Each number is 500 + 50 x the weight over its row's rms, rounded and kept within 0 to 999. Layers, rows and columns count from 0. Numbers have three digits each. The size before them is the row's rms in percent of the matrix's.

# v: layer 3 attention value, 96x96, rms 0.197, rows 81-95, columns 0-95
# o: layer 3 attention output (transposed), 96x96, rms 0.167, rows 81-95, columns 0-95
# up: layer 3 MLP up, 384x96, rms 0.149, rows 0-16, columns 0-95
# down: layer 3 MLP down (transposed), 384x96, rms 0.127, rows 0-16, columns 0-95
v81 100:639496455546428540417492487519560527478570480518477466472418444488431488528444464499452504412540503554460535450533514485514511538552562522448462590591481488495594538452491492503469556467575547481466487433546508500496480505532526460493502408370536563424479431535484480558473385469559451612
o81 102:449505556452520527512501407517484499599457522494557551476488485502533528415582543446577547529444478489544524402408511503422505441488453584513470415417523393495485480529505506439494464502443528539550569537493452484494462573485488543507521455632539466502446566513417482471571566548399590467
v82 104:540509453528425533389476516499521484399577513416384454549601477369503534533496486497543492452493521425588479463530493538460546464498476488613497551533493494528558528578555444442482520626513464510524477491510477492565491523595499479574545437493446603440468432455496477544541497529461521517
o82 100:446479541466565527554489442483509525582502433560509469471411476504507480479505586541521508511571587535499572503501523570473474593444479409416446391495478508473477429465421593495520479464542561508525507517442485501469524493458498480423484505541598314550462503540469440439488507401532467515
v83 103:584551484388457511438482476532515411470523487446485528480539617425556543443451497483453594555540501500575505472564447443438449408509438488544610488492551376514513474478493480472570533510516480467498518460481492472507495464527537457520551468607497471468468430470534492640553597544463476493
o83 107:491447609512540503601536564444536541471544477518456509456428407534457422506500547526565424447534529496453508460449528565483512518602380494434414510491474541452595484439457574535416494462479559515554455612441494501492470506526454528428476508389524528547477534547493520445437466432526517507
v84 106:453489511530463507547414501532547491464424525531525529497467522473482554463413384547642534477520486458459478448413515563506485528470533545444467489464519540471587479536513564611518508452448592465524520438540564484524512421391561426459406522534453458481482543564496565607529456438475516458
o84 097:517532562482521508397528506533463497470562548534504561446585522539536533506506581514364505513489459456506544579490507422468443467540513518542497544518501438452520560580513491430430494577523491529462413530488461469476485547649509522623638530459530488496534522398554480511456471508596477497
v85 105:445480497549519390459519439544494520542454434477462512521534491529626565510579511482489424527388442577551525486558478450504523492502630515416476454564519442504459595451466467483511499488458392517501462584444534484471509522501454546442606557486531537545514475469433558432431523491572464448
o85 106:552528433514515473470508593482573504540482478509487501468506498458348433446329402516477525494528547446519472481512502559515484539407483536527572549462564532585439426434564465475490467538522549494504493517479468481528509423429529456499325470555511516468500445480540538505505493540495487588
v86 099:561512561419485521548496496558515500645367558566613556476441500579455536473491550434446537517525562465466503592507503436487450505528503431479505510462583422619491509418496566521528514562476475392435484508527564458460548511551474517462475515501567474557534501477517486474462497497487429426
o86 091:400558421562565481505505560529554411423494474408466541523521588522493485538553451524546481544521442560493475469528495407515521478531507557553513595453499584539621532570530496546449478494466496539481498434571469549561405486528450570512510484526472626448413439570555540493503526491478557463
v87 128:530506481461503599482561463501473538623515509461626523463522466456454488556504563390443513610459582472497468557458470508403448544522469462453505547529491456517533409421475481591486461505549478441440524551475548462475449539516528447461483424452479465581572424466583489511411483570472512509
o87 116:411479489542445429600429556533533420489436493485475489441471508530527478484511444582558494455457472596378513514518451483536532424536455525502464481490506501470577514559516497439412524524377492532495470420546534596502477508473436570519521552530518540378446487550356494496558476476504517457
v88 090:561448479340541505585512497540537507475437559475589503438538610381476478483575418519447572522574503538399447490530451517499502520472443530413452473412555511426438509532514493481509450488573574505516433495477543556459511475510591483501470516584508484510492477491584511565544469456531461481
o88 097:470588599477475471524574464480524565486632510506455475474575510527515501439602515522591411494495525470509495480485508492508509518661569488543521550506464587550563520495566500546486517474418472409506471554553484414504526550508435554511602470408478568465472504539452472511455553534519576460
v89 106:504445479517550499414466545503494565510565509584552559497499372538495487491541556552461484598429474532478479496516519468517565434567478475482531436598566568451450472477503624493469463518498457384477468446538461501477440513541404564518463530485415519533474551558555452400438552522433559543
o89 096:550528534502434459512577500472499458521422545502415455451429581467456504539466426448592500496465520473472460509469385523549507499441559496558534514438450402491539487514522441420511557503488473593441471562485651543569578455440534381488457462513483456474501518486529472473496426455490414445
v90 113:552428517512443601486412455513548450602533533515548436610516506428587515473498467444582507484424532406471507496533502455490500474548500432495574524589565489460596512391561513543533497501479501440514501523499479468502520423495511524550480442508488473475507490495480551485426572488481582330
o90 122:404504505505481426520528492499448463399495482528474623370468494518417529439432500553512472511535513549460492460456457498465561474456439572478466533490488415504541446527507494433526507581539452598533470417480435508500480493540469509462501602600599460532515524551515461495493399490518401596
v91 110:503538513444583484454539459478526474570602573418533521580446575536483447425439477419467572480508541449462475501543473368406480436475538491497541572524497518486570564509467532491467448577510589520567485523520582451519485504450475507490424484423525434461493546565431476423501564418507530440
o91 113:502476430473420455507451536526427434450408479520576503533422467502465543534550491464577446474495445440571511443399540531503558499556416522460454484548462535492534445458482479471504611464499410493506466437430490566467476444588504506502558519604490595502470496436517515514483458603512583607
v92 081:475434446492515491479526483599529517514512446555497574525526401505538474515550500437491436563587468590420482456511437521482483459540522474412481519621554612424445508529465542561504479460477518436467401572551555505420595475510498550506432533550541554554492490579515551415488454498488418523
o92 081:490540573476511421541566526401514526533422547543506444418534516537434500504437450494579564541403513465588419464495510524508497500519471434573549573447489440583526415462534427473530491545479511585511487499493540412514481486548395450521544440515432519400592562563493491563440555490490511475
v93 120:469602552534433483595498506428491487444411492489486535497492659489514528554513556552487507480530435516609536459523449486562527514428455508498546485490510526517377503490485495447520520407407547533469511450467474448544546446416474432498520564543601387508510465585518517545578456530469514496
o93 113:569422470472548539483534580520509544416553537492505468543509403570557492471494494515409493515487432478413472537458580553443491393524571460477522533481564507509502510504515484578466463512554519450466485549522474485487502461583492596490453473382460565547571586473475469632389489572513483434
v94 123:497576484530454446550580393503531531481559504443524475380459549545531475529473528500509493480568493569498544509458538496493472509500592519438421541401427402546529485499454429557625518456489440576522579501494498507521458512423518428410549512439551474464519477568512506514537462375556501561
o94 120:533501499480536596487397596567423557557528527555570544536451484486531534459456444452491463471459485461522520452527569523465407487444454563559535488519536526547423530510579556460460496514441597460440501544478521520452458516529462533555447501495505604480483499388429580437615510595473555519
v95 097:399542551432561572449583441511482535457547518545533585539469548598549453426413450458586450545549512451480493533450453541507546476446511550525488484518506581516475488557503496515392436509509551475502538505568530498532543496480466462429440489417433547509578561553366475497455476436477583537
o95 106:567418436516428450460460468551430444555446523474542446475578469548474554575572477494495538524521472516599537542515527439616447516608469446501468442502458481495467547581518442480534509465545475491522443473378507520463555380455563491609489468488493501524519483485574475496458534577592512559
up0 111:453525450525486522475561441417619495525520472539484383451428405431587545492554611528535527540504550442562411552433456480448481498582537561414490503512508535531432507522428535461452535450485501493555601543516425526442512440486500472588582493484559498470504488467473524466526523459563488426
down0 106:490456428418582606538475513466538578527495596487501527524523490506588499430396491626502466476527446457464480518471517527456420536503506480480442576482603482535453477550524512426477502498473519515337636453486526444499469462574492428419461471490502541501512509525493587482501541510510467546
up1 098:455423478564523496485500410519428469408541422598456451457439557507576480490466592501471549491506495453482534562537483554463539504425507498482533519515491521535519561417460574472454421504530493518449448624567447506474497464453411487502608500451608457546431548393522561492543470463541474461
down1 113:454562458441548512446533530498419490508417501481558525427443554492547396563488450428516406439500501534500405469473458535415483579463476557577582541586382493514482502482530562517481504471517444526534580459527489527491540488568463530586599403572512537512468516508484547485454468509563403480
up2 077:470493518531476443553569501531596467507573495443475452535523493503467507555466492440465477505431576523559441444443529471560473545499497529448632630501504526557515536402545468588415516539505428410573506396462475524593460473450522498534509492554462524495413479429523559493493527472389449490
down2 083:602491547482521511423464487514463552564522492544474570491570555508555550551493504543551568529544526488511538619556550458427471493463521441530472463469469495556583499556497565332622475501521565480439468543463533416414510412458451522527547527521534496476584504574513455591546503501507512469
up3 090:472465550528546534512483505597416557479552411561470500458536486592524453531411528545416474518541484562501523520543618441455485432515521422480526499486418449581512499500512589494496443552503502518499520429486481475515478413491404478585568372586572503565565537498420441513518503499467444502
down3 110:569610500405479473492506569510511555461535445574509458480507515585422516526449447486517534499463487525499557483421525513508463522536538537580531423515478444461527500531551508550533554493484474519530501489504529454589549525517594440587450464548517535470351480367435516464542611588445466567
up4 112:502497546535385501538518448554526444499497477482527568398527470414451554452485452454475468519458464627504478541501502399529496479577484515443537453467530403616541561480539489518478440588528455585531485533546527547507529572510471545563479531508448542458409534542465573461639495466496463547
down4 094:497431423398618445485497494535475550540478556479499500487455483556568462523491515524543531473578535424475475502508553523501495499460575502457441526444496542455494428514400429553586527435538614425445441474451504448446486486509548557399427475467517475528622456503491482473362476481519451489
up5 114:523499472511531451527559416508520371490402464436457567486464497525471453513512450583500487452480542523520449515458467449562483553523470390526525430498497492517449495619562442525531475478551498512541521490546496513513455511465603514484358570507534541615473453442471497376415490509505409548
down5 102:491463498454526493465523509448426606486481482515445527507562459464391502571509447515398459665393510476433509515508450527499461551577434503436473517527507513440524497508493493607519517467469508538474519547448610510438550570529497486454498567491567490393439531587497495401472548451495533470
up6 117:501551615484590611571533520448532546402493504552551488494520554488509542596513542453509447498509557445506509547529540507527440543440504492512504508571521549516525516552511540475471478513479549588524575453565573558386535541544477504474550564422607500523422415552459510389502573443500465455
down6 109:473449474462433469429596446558455423513474560464517515474550561481474526476390543488550494507481567534503454516466583498514499515526566423466511525603516495599459486409432514571415458484472483549482528606442494538508471485602554506466418412532446473536563536497483487540560406590493518561
up7 111:420587539557494524515482531498484452423531543507476393485485458474470494433429459466589441524526547552534555473528604486421565513533523424496497534530466505468580490513529482477465366464473467648448523367491516494512465499503417462591484481482464552443490492579471493489516459515431427555
down7 097:441483556430465445522523450467536498468433539485533547458524372552544517524477540509495488442438455493481427546512471472431492413509543572469445437465535488574560568465567537461574573449430456463556436521531418536506508398461498532539522486523486500432358513476526490615520515479594567470
up8 090:419492500525464507514504390435515569476502564453519544610509499422477502460511407543530503506496502495447606470496468537450520573389488519516477516526541586518486480483552569494570464533508487562530628547615403389456554442396511513488552489500508493482488449497455466604505511522438519496
down8 094:523465417522377458548435528479495571526461492425488565467564499452563555422528399485454594413509496484455605513500489516512542500558535480499479480533545565539486520557460567596521466552484436495534457530483481575486458433494489559631529467468397529535564474456446438561430484488538444484
up9 095:495448550538495453618553429435515528501512485404497444529431418469497523461569511504475524512489469489519592494490361577493486482513594512574440519563474578483573476522474442445546515417472529501590565511565471503549540531599395534495598469466521556527526470496546504572505530576449512474
down9 100:477471565480525553582567420481531463510550527517517522437506467479534512589524446506481543558539449545525543583524491368516416480478496501526506368477464489432525558515395503582449540557530583488509470575473511554468508500415479509512492428494447545485508379463511597576510452582424545489
up10 095:527474498563497483512649455505444563473480470563539544469643538444485494458476516470582527511458538523569546539435519450481481628499517440493481474455599499432437396471457503561453533567516469437597557469529465573534502526456437422475533473527493414485474519540552470497469535536431440518
down10 100:515549542495579485432487470500470539479508497579460531500401509555477490537476496565463438516558498578534414492534547439508544517607502435600535449514492533519570609546515500549549497531468484475578515576458528508556489387477602492435625574450533531561552546522526393453554555494517509500
up11 110:495510425518477453489486490481417482505530411451483551550413503520559491548524526561448502527498532440524560660502437435516512468592449507504450425514523525530451545532425478579539483545505521571535536588572449509514488514466593569558474476500598382570445492539527490538532435399458526478
down11 101:512444482584531521529498437513418547489543565507484391423421543524477429705458398492516505466489529518473490524475507568508446487500555392535474526481525463484444550415510511452485492517517487546532509551455497445433521548568532457434475397563435542423460489475566508546525489489445503543
up12 112:536570463548476389503582484476552491537475462478525522561508597567522450525424382527527503486511553502486527504472485473536545527478442357445560458511481472453500472560490440490391533477499521528457568503496495522525406486495518420534424477520551459539450460551561435370471604516443425470
down12 116:487467549472515495416447436527494507443567435495477502589491612549613404547474466572547473485442575540523587440537596427465509469593411463512521508501420527465533542475563537446453488479471490530433557541512511491437388542465433532470505483525499494514557468464553482431538604506479446476
up13 123:502466577562365454496458572566477428479484488500453495585491502513495478525599572446481467442449586455539562447482449466432544527442454564515517477443514601499483572554470482507357577484497522481515457564422548499437567487485503461508596504446491500535424439420526534492540531499479569473
down13 126:458469487587457510527393504655501507536574467502505405539500423491491428455457495426464600547467520494473483557476489444408477476545479511471393445450503533456505475440456484525478534522539510518453454499517538461402471533519556501411456475389509465459559499528649499566515499508445455482
up14 094:490422530473469519456551485580469473547390452515473586491416536490489571608518438535429525551582556526435502446566495480556522458512508562486492490578440468465515548538512531392493465601520482475555574498578555563504476523538560491591414511510488464565510531520520496395406464433496457461
down14 088:519571547559454491560504478483501581429604569523492411537608539498496480536387551471609410563509474452510473532495429482435434540491461532497465440508491494474424499552464477493430527532511457551431564517447597494515535568533438548521538544515606533412477547549467414501489431461479521506
up15 097:442505468464506437457462573556551359502429528462568574564446470540498432484523464498540544534532533489542492568559492514460556524515511532457559487436480507519548490441401533492453625565470411539431494510470553555511517374517455529505461414473423490563494513472607541595525438508517510521
down15 102:529495452518528540460535477459527540533416465656479482502481568555501564523452463455531561423478494549532420561511481513507485528504500554515594470465509491577478473503415485395448460509485510540504508624495491508558554463417459543504527595601521413598578531523503483467600494535507595484
up16 103:471486481468494498500546499421383574552561503573528462484580527498428493515524524519479387520547563424439571580449551525430491567554411544451555606597473503535462464631574498531525555474491478522562461466521474471539475528497441547526464478539548508516459424569481486583444558485506545532
down16 093:464561453504542497540505493572538445505443480522549504550582453591517542466547517508468562534535494648538428494478538512502404481431506467496503434496490431528504632518490473547497542526553506556505480495389444518513441516506499595392534539452506596500506598495499511446419599515454452420